{
  "hidden_act": "swiglu",
  "norm_eps": 1e-05,
  "positions": "rope",
  "qk_norm": false,
  "parallel_block": false,
  "init": "normal",
  "optimizer": "laprop",
  "beta2": 0.98,
  "max_grad_norm": 1.0,
  "batch_tokens": 32768,
  "train_tokens": 180300000,
  "max_steps": 5503,
  "dataset": "wikipedia_en"
}
Each number is 128 + 24 x the weight over its row's rms, rounded and kept within 0 to 255. Layers, rows and columns count from 0. Numbers have three digits each. The size before them is the row's rms in percent of the matrix's.

# layer 4 attention key, 64x160, rms 0.0692, rows 11-63, columns 0-39
079:131122133142099150126152116120129142123148185135132124127121140113112154079129122126106162135138104077116111139112096129
075:134081123115133179100122141074151105129099124120115136145124149131132118084157134141136135116098069113165139147107110130
097:152156133121131106108173126132106152124148134129114125151117122149112130179168105158152158160131120140144135158178170116
089:110105122131136138134092108110095138122105149119113099156184125160127125129137101151126151154140108117080120160129116161
103:144184131166097153117131111163144152128127133129127114125129130118125176125098165138133137132149163133099102133127116086
102:152126125097110168112099101079145163107133125164142084129141122125126171140119149103116112137144106097093122110079130169
070:119100151151123183130144089114153121133093141123135140163128145139127115101142133135119130094108063127146152158116130152
102:143128112134121116103136126132142150145157113192175116150124126122089100098115100150150099119101121114084144127148121104
080:138177124122113104105112121151106139105155154107136103123156135166102129149101149133142130156147169173067110118128131102
072:120067127123122157123142138098110129130130140118174143175131106143109108116166104130113095113118077139134146155125133179
104:158147116146116082137127146149120141122167122099145149111123082105120148180099140102084110126151165147101073086103114123
102:145136103156090140117127102125126136101119110102142124126144166150141128161152169144104147144118142127123108096174115137
097:124113137146132129130100107099123088139098123105096119101147094080120144111113108149158082152114149143119114111106077111
103:123143111129138060114119085162123111148171142128128139087099134120131149136104139114141157160159144132083115120159157096
073:195154135099152094129118134089155126111130125157133102120157108098145114155157130126128079142135164168099109111138158117
104:104137148133064119058106148133142115123158115085131121149129131126134154115113162141129132110098111121099129093143157189
085:150096148139136104076109137076132137106107189149141180146134145078120101106138139139085100126103117113119148123119115108
070:160187121152114102166135124165136109109159119117143114117140116156150126135135119137114113115124131139085091101117105103
115:097066139140137128127149127121088094122109180114156126168113144150154066103126133116149139121127092125137140160099118133
090:130090139093179155097091148124107112117142134149129142123130126134116104102125145094136113085099124129165096101156129126
106:089099138111162100135052109091149080094153123097130096140168103107106105129122148146093148098115128133112089154113137105
115:167139122164121062132132143143120152135122130154119110086140111089097104127109103118148102149150192166110082110136099127
067:156178129145146101117123128136154150103157148147137095101132099118126127131118127123146145109129158154125128107122133120
096:146124154128137117138095121106125093110089159105137111115138157101102083115120141119130133120182107147133131123159140088
107:125164171158151099126118136149175126118124139166110104162149102132115143112157129060173133153096125114134105155099121083
096:128116157103183123077152131144090092114131112119186083144115140153162127164177154125137113114143136171111138115123106086
095:124125102133135137091121144092136123151114146076166118108156161129073114131099135156121112102114118133172156135138111133
112:080076128139155160113107112099143156135097115139089161175105170150130120089126122117124106134135082132164171152139122172
076:087108111104074141121157130115084154152069102169126176168139135154139125150113113136165138155128125109158110143148158127
101:143126117131114105123129082197132150119152090132151171112116136139137130137100170153145098119115160131094146121165140148
093:161149151163114129130134121123152087119135173151157100157098093102136130152117127151113145108162106140089128106113119147
049:124152112118100091139123117168120119153120137117094128087123106093107132153102113155127138135154198148091141123176144116
240:149157127116133076127119114165132120131155125100103113069110113114153118165115109139121143140146190182094091100152130085
068:102134132141133137130112105160129116166133114091143135123116104091160101141100120148108156137150192117109113127161153119
163:154136095122149085141124117167114133143169093132104113061130127113141146131127134170117139165124178181101113109141151113
105:150109083142152105128120135136102138111159105090112108084120146121142124120208107159145145153114124152151088127100118110
100:139106121097123115153131130144163165091153133153180140110090138169147130154127116096144089192144157151080160093089128102
095:154081133121112120138123147087166105127082154101153122157131129127092107119139141133160113118080142116160144175137129179
114:154113151128141135111127122095146128101121145136122076181124117160057108122160149141109134116078094134138124127127142152
105:131114141089139136180126138075118110106163131135173123152122161112142136126114102151152106133095096114142124116133122128
105:164142093131122124147117137117098151128139107144104089087102123145126117129109113148125131087090201134114141152123125166
090:158146129135117146189134137093106116153135124124144094144077124115119117125108140110102162156126146153102132136148124116
108:198125120113128105087114139158174141111145139149112169102111118149132147143107131161096119133135173164101110067135078120
103:134113101138140142154161121107128098145216144141107097112100129122133089134116119151110146120132178094161128160073152127
101:146099099145107168130150154136151102147158122104179128150098122150157133083161126137116166118124113076160121120111142152
094:131135145144105072137110065126142137149141125077091135079117109094132155122088147131107118152150190136107124096169171136
102:139080112113124130123159100130101124138118095142160110124106111108132124128087158120117100146141118086164119123134113151
102:149113136119142132141148122132118112162131103071091142100130104130068118135088094134121144138140144129112102141128138105
101:116106112158103153142113151150149124171119163144113126124098124139114136120100107145141115139160148136148143078136147110
097:108129142137143200126127136119112111137142148103154120140150170143104070130121116117123078115109122139138140140121168105
102:126155143108127136125158100116114127148101142122072129162148140125156144145113144119105123106145143125121132122104154144
099:182123138094087139147147108109131134104056117102124140124100136161168126121128132160105101100148131124124138156083112137
109:142122119148136151088092080151133083138120137142111120139108126121130112134110118131160145118097099105124143142141095149
# layer 4 attention query, 128x160, rms 0.0708, rows 12-63,76-127, columns 0-39
099:062116125162162152111150143109134179102109139141174126158151131127137142144131151094144089119070110080149172163084147164
074:142150155151123119125148070173099104115138099109122140136091132115146132142139108091100120129116139107138128084144114092
106:052131121120116184159126128177140111108156107136099108137104142108171140139139171119111127093152119107109123156124118107
097:108123099160064105142092130151119125168144132095127141106096125135094133137133130097162112166068136125127087119142131176
079:082108100139134104147129153119099141124099185125169118173131141146045140123103103124134112112081113125127177160114154165
088:115127112149115177119127173108123155098101142164150135170147144115149153131143154108150086148099079059147172161082143176
103:138146143128128163121169161152132123103133145062128093152100124155083169128123118131123145102135105116144121128139137112
086:134135078107119127158083109146111113133108111113107109103078124165135102143139108098159162137164125120105120109174150125
090:097086138122171172106188140099127158100086112151166131173117147161127113115141102114141100124135105079170172141101158134
090:115124114106156155151157123162123115120161105168115104111123123152126070155163138170135137122151151162107141103168142123
106:118136094147120123142100157143098124117177147145139129129161100136148176139136142070151106149069114132103132156133098139
087:157102154126117081110156132091148188164138171138088143118135080129171129112157093130134142115119115126098093139119156141
073:130121105088103141158109190114142155136157085150126082124115149126124074154161126119144107098160151150121112130143109142
082:134128131145131088106116113117094145177146159107112121121118133110126141094118061154105162159128158138105164093125099107
101:179123139128164133131177133148122158129114093156140130139144121110104102145133102070169062131131125160149104129149097135
095:095100166137163115124147167099127166117121146129163119155082145150106126144163098116122134086105132130135159112132139115
097:156165136128108096117104093161122122137126126079096157094124114098179119128107082120124155120119151150093080100166125111
082:137116161132082135107107077108148180128090106087107117120139112141118141106132129128118176135113094122085150108101145098
099:112116127122149083099169108130118121121141136120122148143101136100101133115137154098124112168121140140173156158167122102
112:133149110136144167112172162089124112136144114132144117137105152097117145090133101136115160128105127088148149155175111087
087:085141149111130178092130099124144135108166145136109152143119119073136141153160135115126110110108125124112145125122091105
090:158174104118089114156126105170115105131119136128064120106151138139112149121110090150115096148144158127074104117144113111
100:098128095125085133153144153118155137159131155128143114140149162159147137108123127127140158123088150142137110151103087092
098:160122131154098140155115097122114163133100137090137138120145111120119120177108086163103127136080122115088184091101130127
105:100113112130119112153142096089111122165124134116122106147086146072132137113060128102105127146098137115124110109135113152
099:153083147095136126095127143117105134171119108118112118147103097128135128154165123088157139131167140188113143118136130113
085:166123135130144094125139129106095136130119180076145156106110114136126155156179149168151087118107099135082119135088128087
088:093118175181146159102125109130116138078111114143172113101128118148129141085161144115107110146152082118148110147132126114
096:127095118139120158149123147130121117135152124081128102135118104114106128140140085099135099123102092129156111076118108144
102:144136124122098128133157114140127129109135178156141116125161125127109152121172106158134137189137133150143119144113188149
172:102114109119148183138155169106110142111107120140149117184164156146124135092140144094137119121091091091169140166097104160
076:115175121114116124144112121103136143150141155161131181142144147136136137121149127110141133104115128118107100124133111141
126:106120148090114169106104134114119128098094127176127145181125139139123185112160127125130149132158087078127155169094144127
090:110123105152139127157184145129115126101117113118158099127142151139134168126101121134144121118107141136160131152111133137
111:105157165108119135126136113128101112152118157146150119139132141123123163140108141108108163108089125087096164143156139109
097:171099135129122132156068162100099129082062144086113135119138127127107122150106108172128186118168108092141190124089136132
110:117118124150119105107108121157152166191163128129125118114168091094162089110157116080080129161139133146106146083106115136
099:155176169141129121116110148146151154117146208120136117105120142115151136121123106120122075139097102145117153119110119151
102:156140123170148107107194131139127111132133137084146110146143114106090137106143103147097162077099128102144112143122159119
107:078133145132148127134145109156143106127177124118130135128141126114083139094120133146118091146125108130113076115143103140
104:121131134156110154095130160142137087116126121147139084136140130167080098142133114117155167118142132102147135092105162113
100:113113118123145110118121138124108120124150171119091120135133152107116142133126133109130148126136140113143153135127168125
097:108105131147143145116123145144133111108121121141156085146132116174107148111144123141080132135128144112098117114120138133
101:100150099166138101104070108119150114106116149130132118108130156129124145087142145120105098135137160113106116123124113140
096:144113152119121111120155140128135098159116104101109162151126128108121105159154114155127153106115113162109137122107128086
104:104091174159151125127098106124139150109123092099089140138122100102105122135093103141145144107129122115124141104106116118
107:155123116125116092083092101138115114122129136091135156122107143097145130140171174128118188136128106152118149129149144098
103:118132099122146107145147127144107105095100094118124119137155139150105124100124133119162117124138094152124115141124096137
096:135131130126099100128120114102112138127062147100136120140093118194104148148101143137136126127146114110143124151122143104
103:153123105128125102144114168137129119108139083119118127151100105143089130119143145135140135159123087139134105142121132110
111:121091139156153076101067127139143100185137128099120089129124164133106111107145139146126194132143160121132137110128108103
109:149129139139126142143085106131160113124124123104083128145108110113141121169153133094130158101168118162133132082124137083
100:100156092126132149143161133115135147112135138145161131169160126177122107123095148080141099110113086118145165131087158182
073:125122104130119118186078092144134122135133141126068127088088099110118104141138131120081106148122156124105089130164103100
108:122146060139099142115167139130168120137152138145130142132124107109074135137097135103152085126097115114072156177118162122
091:115122124148119126150121129163109114076161100136130152128149136132160128078152146106121114117143135112178116093141154148
077:109114117122116143136116134177113125136126128137150141142162153097136123087118167124138101096128098102179157168083150137
099:112137121157138171119151150079124129117133112139173144188136147133124129124118142086140091106111099097193177131066113172
096:128144141154095142155137094165130130092065119124092110145146119149161168185166129061097151133133107139116131133157157132
088:156122154140125097108090107135175114140109148143103153093105134084098129093106105127133101143203174069126106092146107099
087:121097095151139153080161141109129125138129149138135107179132168120124108130099097117146097131100123093166115147098137112
083:159145083097146080146113127131126101153139163138121117113137146143109093146152115139145139165105139116092109166160171098
115:129128101160169137107137164114158132117145088130117082132140145129100125093180128086107064126098099105159165148144135120
103:155124119124120108134162150146140100141137127185121138141111119126161149098144146166150168142164129150123089128131109094
086:130126141085168110156124174134177116162136115097115099132083117155105120137115121117143116109145168098138121120135144124
106:098171097153100114145126089181119162119157142101081115076101130112149162119113129154105184121132155144140090123172152101
101:158072109131115113150109146125111117127166110120115142131122116136092085101152133105144110150189138143120116135109141088
098:113166109145120119156129137138125150138101113157163121134085132174122102157129135089172170120132105133164099159133119165
096:113162128163114120144149099145124131135105084105077182091114139075124116158129108116088145123141157157110114105181170129
091:119106161137125125126105170118162128166119121122119152140079110180114131137165100137147109129139100140116128110123105100
088:140105173152101076127165081126116097115107103115141108106116139111092152149158113173144154178135122121136152132155105151
102:125165104121080124123214113104116153144115095092177125143123129137114147110091117136186153169100134135131155122166143139
089:116120099107124179097093132131130071126133109107091123121159110127148169119116120143153167146091129096093103156147151122
093:144175125116107116143105127170125126134121116129109143074092111140144123137155144121112121168155158143091096141137107162
107:138085082154113122154115116131056170149112098133128140126108099123153142119159141132167086160092106122085168152116123142
108:122144120101093135077068173138065108106129130117143121123157121149131094156136161179135144083140126132139175118126141117
097:128141141153128116141108136122163155133135145130114108114120150102140129126104084133110103142134136112152130106118116102
092:168116118115148145098130144124128118128115103143161115124134122148148140086133145110113130155162104148162100105131164153
101:114117156127142122147106150112165148126188117151095160125103087099106145169149119123130100151165134120121130120136103104
093:132082127153123137102073135095102156090117106147134153106085150122130110120160112151128134106130110131135117133104112142
102:121102133167123145110070139106117089119113174089088134121116138058106144119164106124107114144129136100164108100132118131
106:104180113164097083167155094125092138141140143088118146138096146120114112137155098125134188165159126135132137134100119126
181:105101110128128160123119116087095115137111142119156139183167140150100117091135152121152099108115076079161168158092144172
078:098127127131120112146179133124118167154146137151169156125096163138107139150163132171125115160095121136123175143128145162
128:104096095129119157099128155116115122126109122182132099162129155181105139127134131130165147145089075119127139140114133186
101:100163109136142147145121120127173134123131126126091117115165109156159128102145126066132106105118117109170116102148125134
107:137135124111126105127161115104160112137111143176128130129120121105135127117126127089134185103156111094140112151160174130
104:134119138117135135079136129122107122156084102152094131119132134123108159164102135109122119122118123107116096092102093135
110:127164147177131132118117106134160133130135168097156076140148138098117133129148128078106124136127135109094124107128142097
115:136138153153108131152112135164138124127086151095129100113175162122147179128098112136112159129092116100116125118139118149
114:155111130174132100132147108128171112188106112105122110124161094073070134145145103127096137124139140090097127132150140164
106:097173139096180143110143103152150128147148170124139105137165156178113154094127145143128108144125114161127127148150131133
102:106130143188111138110114142145137124126122128120168104123150115139177142111106118165125109123127114127178131093105088157
112:126119125136141108149146155085123124098094118132135162150128125127081116153085134125149125159175114135126161134117132189
107:114135204136118142102124114105135120160097147152149134121132132107119116112138132086139163152097071106066086091140126147
115:114135184098163129147142138126141134137109147108116087124160158153129105105096137105133128114117142177142125109171135142
100:184092083105108138151116170138124120141159062161125161129152155140140123106098137141136135094120100123135108143107126164
107:157135137128146121182125166141143151116075116107099174127142138137165111101116110147099142101107139140113144136153136120
111:176130141127097115086130121109123097138120120126152103119159160086114123117140115121118163123064103141146121118151131110
101:130093203127116127160099129135133101120113089110088155142115100114077135137137100113101147087154152099140110135109174148
103:115119116174161091115123109119129093132146109163130156101059114122103161153130128151130188131137107101138088119124112117
101:127128136162099115127136140157138121078112122139139113119119142173137099140172144164124150133106145161135158121149111121
093:122147134127133121114098118128110152131117159174146152096150145092114110138119158043141070146095122148129127099133119128
115:154163147140121133177116164096201124145083141084122106121121106127150144113085131129133144136155112179168087117157137186
# layer 4 attention value, 64x160, rms 0.0787, rows 0-58, columns 0-39
096:153151144138144102119109126118090113097165093159155159134160115102088137138169090108136105123165145161105148133128168132
094:158143099130118129119122139131152109113109136123076103110174157116134131080115103150181109132142119119121119119096104101
102:132141073124102145145086158132119099151136094107160171124101091140134142140157157156099181115149107130124146103175099128
105:108105092110117134098142107127172127131105126153105150103111100126157140146115141146124128080137118104163141095134100135
100:107146170175157121091109082135102121152135087111141111111155140090134134140179098149145140101098144126146107126161118112
094:116104158141132142114129120124127098164126113130129110138138138136224171192156108120131147162120125127111117137134134108
098:122152097139140188090182132112157168174130132161098116126184168140093141139105104079155140121122137145117102129136139176
102:139138121110108113139121167110136128108106149111087112156085138158096144137139120151120138122109144141128136164122102130
104:136152133136108124141097163130101130120118124151152145110113142099122118136121150106034129082146125117136136131113129119
089:125143113145106109162134135126152092106119107091154154145107132121137106138090106122134161088137134120158146133125096123
097:156148120146125141106100086137146155160151146121124093112128144084149138079148101137147107124115120133100108112133199152
096:126117089090143111121145152134168176149109116112143093104148108128088162104103156130085127168120122139117138108128178124
108:113115134135168120125110074133126127146106113150135121131187126131077099099130091166137094146145136153109183120182100111
103:142136130181106150117122097102078172118135190167123124129135183175119148159126129139142100100111131113118143113107113128
102:112115109156119106134121100111187073095174114128151122139121114107118150114103057160115178106099119120160099077107149132
097:104123146123114147106128153109130112090125139136131109139115112180109144180135145131127141121116135112105114118121143179
102:151129145100091123097097133108142113147137140095094128133141134150145138118129097115104089142142137089113137116113120113
108:147147108168134157137132152142155130092140103123108125135185119142168115131147135140147142114147113123134121144160069137
102:086127140123154133173121124131115121144155131113110148109145145175127129106162135137125109082137134125087131119160173121
095:158102134100159142103130147098153113118132129105132120124092100082134173093133147115117120103065120111129075117137133094
099:118137139114098118061105092104111177185128104125122140131150144149132131133111115066107155109148135134142108128114166150
106:152095097185114091185165173145137127141126107133114098151106150109106109126140076114105119159159153119149095149082165145
100:112138156170129176150159144131139151138129119150160109132140119140128104156119138122146125092132123114152147134146140160
096:141149118091163141118094132169188129089101122138153149112157099152137168144160168142118116091114123157092138116128137123
095:112133102104161131129181152125155156104120099148165146142152105101147152132120125069159124096113107100124108130090144146
104:190114123155140124124116104152141157137124115150096120139114109118105162086088137177123128097157130130146159128110118118
110:107127192116130136107129151119155137112097143137132116118174080121100121156101125158114110134092119141128121128123126159
095:137159166118112139089094138115124116106095114089150109125099141093155134105118127121161115150112113132125142138145136115
099:115143126133125165169155154126135078074157128130157113132102101103112146131095098124159110098082111151125128144123142154
095:111111089135132111138143131131148107143101121122110064145078127121142126157153105114072145184138124126166115145128145138
107:162135097123131135164112131106104075146150120130137131116104137128130129104109101139143103079099138136141121137115110129
107:167114101111134117115127188108115170119108106086128132129112151142113091137126102116168109155119105138136165136158102113
096:123132123140137129126143080127125144149167049150109089133148151132129122121108097123133131136117139136110128131135139124
093:097105133140140114199128134134126166156118122135139104132117157125098100167118157132116088117105149145126103152143130117
097:155145076110114124181107151131113072129123131101135155150141157162145108125138122098132114168173126105143117103109099115
101:137123155116158146109159107121132150143140089148150108130138074120118161112121086092061130136109127153104123103148130152
100:134112095137108119141099176117106112100097193141131107096125145124137129110126142107135156175163137108119133111132129127
095:128160113149104122130103122136085129153162154114103123130143148113087107111146124130117135097152150123137163114131174154
109:116127085141132114183103149128154120110144114100107143121125100130130118114182154108128123119134103129156069079121110154
106:128163093137171125155138137133140146114103119152166096123139105136102107148143119114115072145137097130125136144139105132
094:129110122134143130132114111128080136099180130128109182112103102073132105106132145138130116103141127120161129130095125105
104:139107168133131125145111136105140092182100107097094091130163119162123148128116116129150157157143146112110134116156105087
088:113101173154158123117134142107167146107160130162172156108150086140101129166110124126137142098129125131130084091141128139
105:082101134095126136119136160136130102108101138130125100144097095139097114139125127124086119132118138099141125092133116152
100:149118131163150126148126147108072127155139114142080117125111134151108148121122078155169130120137125124155151116154160145
114:135120099142173135104123163118169114114134130141105098123128108107154136131135128154125143128084122103156120122141121131
109:116120097077124105107117139136147122114159132149116102119117116093094120128097141098075149133116132101136114094108140121
100:122117161129155132088145111109137116107123164176143156141098108112117148135153100157184095115112130114110139132138152116
093:122137125130097134077125172134149173141101131130166078126110141145101121129105156147141134124131155134121140136128102148
096:118156084130117148138139114130113108098099125097145162154081145138150138153122114109155114158181122115161118141155089128
095:107087120090161115105145123132116089118116121145123183148124100140175131156123098134075183117152136132134152128144142102
097:114118121110116136127130121138097068099134179141079137109060128111122150126080107109114119166105149097157110148115118126
088:117101174146114143093151120146151107166148130149159114091123155128117132154146123131149150109087132119140098128134143138
110:159129114119074134134084159145133116129117140149126144139116137083136121104136115151099141138129106117096157086158109116
098:149120126144154136134108175139163122166136152107107131125149086108132148154140141133137124139145111119120127068180114124
103:123132125151073105124145116118112135102155128133117152132106181121150061123162122086094156140135104120123149144106116119
103:113135169160128130126106131144114065080159113124108166136149163168115150063139096103136112115111132096140136137138138095
092:096137131114139137129121080137129070082126190146092132134138123104121137106077147169105166148139115142149160137145071149
103:125138056096129138126114162130139101105143077089111151149109107113111113110122099131088110131118131135120130167134169117
# layer 4 attention output (transposed), 128x160, rms 0.0767, rows 0-58,64-122, columns 0-39
096:130137163090124083126121124158150123157135117183112163105135096077142126136122129119109113112136114134153110106144118129
099:153125119136147135110136127125141109133133117126119100093146143176082127146127149153166109130137135107116049124144133080
098:139128153120137154154116090158120159141086154125101114103068093109170115116116117162118199143084119153083193107115119136
099:122157152135137169126091120111129124100122122148188136097131153168123126140132132114171172132110127084114134115120129109
088:146144130145120125135133087128110112142122141097136101102096130155082161145080111124129125163109126119115100134131128106
092:118119131108129138146099118140140117144156123090136202128102087108131131166193096099137120120128121136110122157149138138
098:111162107130076130131163149129131144128136089107104134158153180148121104111098138160155061077119138135151119131119103129
103:122119128135136150132125176107115120126130143127155153190152097119125112162188145135128180101108156164162126126120107114
097:125141146115108134125093121106132096166093118131098103124170088159145138079100139145102120142138135140118162101089115153
094:153127116094150152138107147100129114174112119182133097106112099087094162117107139143113129127086146147165167131117115115
098:141133074139088155117119153093143133104132148095149102100124153145099152101124089150135083109146121149143178145144109141
093:112109153150119108147125148098137150092061131155140124124099154174141136134141133147115135099117107140096071136140128116
102:111131170108133120120129132139153154115141126167135147167134139128112096155115121115133125087116135127115135145143061135
095:104129100123107109068114128126141102069156091121166084158156175133114132080136160111189114146145128127168117121071135112
097:096111088121124123167098093114135143130106147102119100122103123148101131150100108149125135157127117154117163151087163138
091:095133140150136147159174135148137125097142122133135105142137161094205114103068105109146230121098109098112117144096151132
096:109113111124100155115094150136125115149149129095153157125153117148085141097118157147155153130144130115131160101137093146
099:124164152103165159117158137135131135179142168096139121119119116113125114121101125108080180147111121135124108138116125132
096:136104134117107081151136114117079179127155181133137170147185124072181091104138123182120070126153133127143119133120118157
098:144106096132144136122129119097144154169083134140102121122142103148095120138122160091113174149134116125142126116152163101
096:096133098119135149107121151126172111117137102132193144113107123104113129142160138095122156143151093122077142126115132135
098:165140130114134127123121125151134103119127142106169164157133103104123103097095110104115069135115126128115111168131164178
100:141125150111136132160168121145128121146134141131142148161121111120140111089111116104116123098129136143156162138092114137
103:141156168151125124147149132125148148109147119139126131104112134135175154163169111158154123077107117129144131116108123077
086:092152131111125132107133104119126134142123114092115136165097180114171103127098113129133083121083122098136096155122166124
101:132139130094158118123135096156136139114134102122109144186094139165149129128153176137099132158141130138156117143089100104
101:073138159160125111153136213099131123155130103136150154131110122124103151130101117115097143086136100144111104152120133139
094:094088129105141158142122113108122124198125165076150161139127146133089143141136134088131173125146129150116109120151151102
096:081127101089077133123122155157152137128137139111143160155134137095180115118115097087163135086111145146152165151085157122
101:158136143114146154153128135146114115142151147135115168141138124119144116134123126139139073129140134124066121127152157162
096:113115093090120166107091149167125132151104151130136104145104142140094130110124146105128139117124160139176139077088103142
093:109115155126117126166097145130107144160081124102127142132116148123152134096138132127115111142092131120115114156101118112
098:112124105105107103151138117113117118111151155111139177126137190141115107154108105135117126146141113097110066178105141128
095:148137059100140115129132144125107147129135161128178151134159144084132122139170142059137097137121138120140137081136107097
092:159134115145145150079143135148143133127135109105162097100137138116101114127082129133161140145118114098131142092099143171
099:099125157090158125156115083161136135129168110164103199138084120102171104151120129132131105125142105131074075153127163158
102:123112160131113132123106131078149119113090122091138118116141125158131131077105134117130104118167122165120133143188115150
097:144117123115120108135130145136104127136154129116155159180202111149140085125125146169133109118170148148133158091105100151
105:140138135119119149140117091120099166113114193150124106082106094134113124139145104146122111142122137145161139092175155119
105:135159125148144161098165139119154146131132138126173111113183162123139105150114132085152176122132123083128097109114122131
099:147117111131160134107088103110136114134147144182137107073153107139100141138135143130099167140139127121118165129110164125
095:155104128118114138130158162120150120136132140099123170112079097118085169130113148109148098106097141146100110141179100120
087:107141124102118127169148116059124176131142144156102151102090169113144136126116106120085103146126101134132126159135138104
100:103134142135135127101128119135122118118140133136153124149136137140169135135139126111190178094109136116136159084118158135
096:128133122127139112149148174102133142138131144124138192182142167124094109119119130125104131127133146133161142146116080138
109:105125134137123144147121117108127148174080166090110132113099143202134150118114105129109106123119135134163183104140164137
106:125086114143151173113119109091167121098134137146186126088164127154110124157116122123131200146127137113122174090141135140
095:128124118130157115102111130124153139104126131155119107161131152116098130158168116118182149086111133137183160115138111072
096:090127140125083130134134163104131110110088125058160127172160128166168128145143139101123167110118138152142088140112102131
097:135145129127152188099129082140117123164149124113115119114129117086151117119093127167159141143075122105117158144128138118
092:141135156132132127131136102123143124129176128131094199142129120083152155176150118127133091121141118149075212125118138137
104:103092115172141129072117134137128104118120107118140073124156113128054134123117127162144147142147126108151126101144138152
086:143131116142101101157098157138143124092125119111141184099122097128117123122117131111161126110106162139112110115139119137
108:140130096125104164116098128128109134123121129081141118097122145113116145115092135074186184163115119169091193089149120148
096:123105143140130109114124119157072149153131133166137162120085125100097136120125078157129108131122153131157138116143119103
101:161120131165137092119101098121110089114113124136130072112158076133083104110110120141140147161129121134123175146139109154
103:123109130132114090127147137156127112153120118092126067152157116102102104115128134111151131144109160097172156124130081140
093:148151145162159113107117106139138121099159113186073097105178118160131128151135119146107138119146146107124155121140144143
104:118118135105094133116116136141108147166144162100158153149163133106143111164137127131143124101123122146119168128095152155
100:139146147129156084113116110142127126160129093165160122108108120108153121141099126111136144132151107162134118122147147135
088:160122120140143131136139102133146105126117137148103096106170113125041107150145113179142102146168148115148121148157124105
104:125136163115105162106103123133116142154111116132127119132101086127185139102118127147089211123107129106071182115090122123
114:113122150122098102126127157107117122108096136141149131088143137156112139137146122139168179124118123084115112075124132116
108:129151147124103124144106112125105134127119137092097151084136119123092137139086116104111109117109116109090096130123107121
094:130167089122145141133100133120115115108114126102164152123118136131103116123206110144133121109138121111113083142120116137
102:080162155113087138101142107100152135144127103108126131128199138149106124156096152140159114088124128184116129096127111123
100:116133107156162121166144161084112109098094144096153163181110119122131112155166110142099174109127142152170124148111092111
110:128147134118105103119115143098139104164109130128098110097128086134156127116105130154124168119152100109104163112110090104
091:130089116086144110122112138117112139140093116161125107157088102125169168118097114146133142127119150140179170150164108120
100:131139104146097147143118137111175144052147171088115101082155142152094136098076119148131109112112128123136190110124118151
103:124108150151083150140103134099092136145062137176141092133110121150081178137159122140111164116118119119092129116095146128
109:135122166124120125133088086137115160141121140163076122134143138136048100123090113124175134124138128120123137126174092135
111:125111116102109141138115098141097120105157134110115121128156184122125104083136134104176112119145123154112118142098109134
108:116111131087105132150085100105132122117103141138081097132129124140117118142103068172133126127114118160125150157093150137
109:100150102160152162168163119107114129097145101078137098154088150107192127125132128096133142100117104106098078167133120139
104:125112143083118146137124116134155189142188116078137156129197169132119134144117095170149148097140151137127171140141073109
110:133156178099158150130138108107157153138140148144113148143147106155152107144113128180100140136151137166127092139151126103
107:107129136109091101162126131131094170137169173113129171094139087102140136119135084156143088131130110133129132117107132142
096:120150155132116151123100164082112161115153141119097163108132122124123131128141147109094158105153121127126129121125140089
099:102114127122111126113126098127140150101137114118133126155148149135138117138112131075129201119118136156124129110083131125
113:146119079144141108097139136138162080108125124108166120166109098095141086131131147121111107162133119120134114173158146146
102:120125142114132155128160158147145149145172131142146143156126109147170133107117155112166146087145099111140143120085090119
102:143139146182128104144143157106166112081115124135141103076069121148166163158166120153142145113124093114150127086128138114
102:112156155116135137093115103110180107115149103145126136134105170126156109129117128127153116142071109148151130117131166095
103:126139116155138126098133085141198129167131111155091101116131161150144132107090157136093176156136129093135129144112145132
110:089141152146139117160123166114138147129105115129087128115116143151060152143119147113160145107174084102104104125146106082
099:122153166111155133166118118125099136149152134097115163118133141112071105103120126110128144102111116139138155096146117102
104:115147085121123138125138145138161137128137130089121125100073141146179115119141158154129084132146114144140170108116137141
098:145153158117154145125111109102092073127133149119114118163152109103129105146158149191112108139140153127122119131147158145
115:112122098114130130130129151160113130127141148071133175134085140124117102147130115139095125147145144118167153106067102123
110:117111141110150130109109162130120137185099117127106120110131149116125131104139133112130129135100122096087142167168106095
098:110143132105111098156117084151114106134150118121102125121152176110077108161120092152140119129134135134097131166095106163
096:123104089086155146083152127136055116177124153129158136156125123100178106164122131109125086148094186159129161134130170123
100:157122153113141119104125117159141110112165118134148140182163109119130123119130112171127126155133159135158172125101132146
104:064133173133114148128071069146137135147160101169080135114104153102099116115128145091131146134121100152087111113105134157
098:128113132089086139167144161102121105088094144131131134070128098150097120113119131159123105117148131110099106095191119102
097:134121173119094110169148111150154181134154130120126158125202110152158121130076105186133127120156132146147148072115097130
114:127130167107093152144115130142110103110097166195182126165135087123104146112138123131093145165086152169186130140100157141
093:138168159145164125126124121129111183112135150141138139144143148118136116136138143120098137133142127108123111095126115155
091:175087116126148147140110142179138160144187135176139153113143122077161117151120148112146145126147125130144162155084135103
107:137143096102135143109146127094125156143133152111143117146176102127076172128092109120127094119145194133127156159151118145
089:090147149109108134134126144057158163110121151151098128084096152151122136146113124125111119132113141135104107109146145117
110:132122143146104141120095103147101139135172148145149152189124085085161140101141145084136135123100132134168162097119139137
108:110190144139148102168133130110123174139148154102120176136184146136086150107110118149121122114167128095098150121084102132
110:127131122111138151125156168069133114154101165108130186109115123153139106138124114171108078098115101128135151119130170121
103:145112122132111144138114108111159126087143134147172129119149145116116123161127128114111151136094142115127152071115167146
100:159148127143158133135107132099099149105135160090134144143089109125129095130153115118152101119117110135186143094136150107
096:106101111134091118127151129091122140128066145098113121109112118158159140150143161087097146089106118116124066132159108138
100:108138155105142160082120113163133107140149102154114130146125104123164110101093121132175182114086130146132159146151107090
098:161148147135118086123146117110152119143168136108114178107149098114153131169126092133181092137158129170130178103137146130
090:098115154141126153160140116163128072125130099079100132127134111145084151152164134141109085128144126097141102106108104118
094:127136088152089089133131169129153144097139128062147118081135114139123159145138140106139137103110135094116120075110113127
111:145138098122095133117138103116119146136135140085138094117170165101117148073075142116163138137136158148078209099154127183
104:108141158121108121107123142093125166127102140174157124104169131154090159088108109180106149118133114106104131090141119120
110:156119107118124069137125128148111072122130107129151113161132113094116087140130123133153142114118113154139168182109114139
103:150137128112127112153143129127136119128126114070141125161123129097153105110141089134118107124142135127148156126130122143
090:166115121163148143148145093142141123117129130206103075133181130162105163099107131158154108119168143132137134138161127167
104:106111136102133092107117154110149129166134135082133181113144097105109102159118113141157153117147092129144166127123114114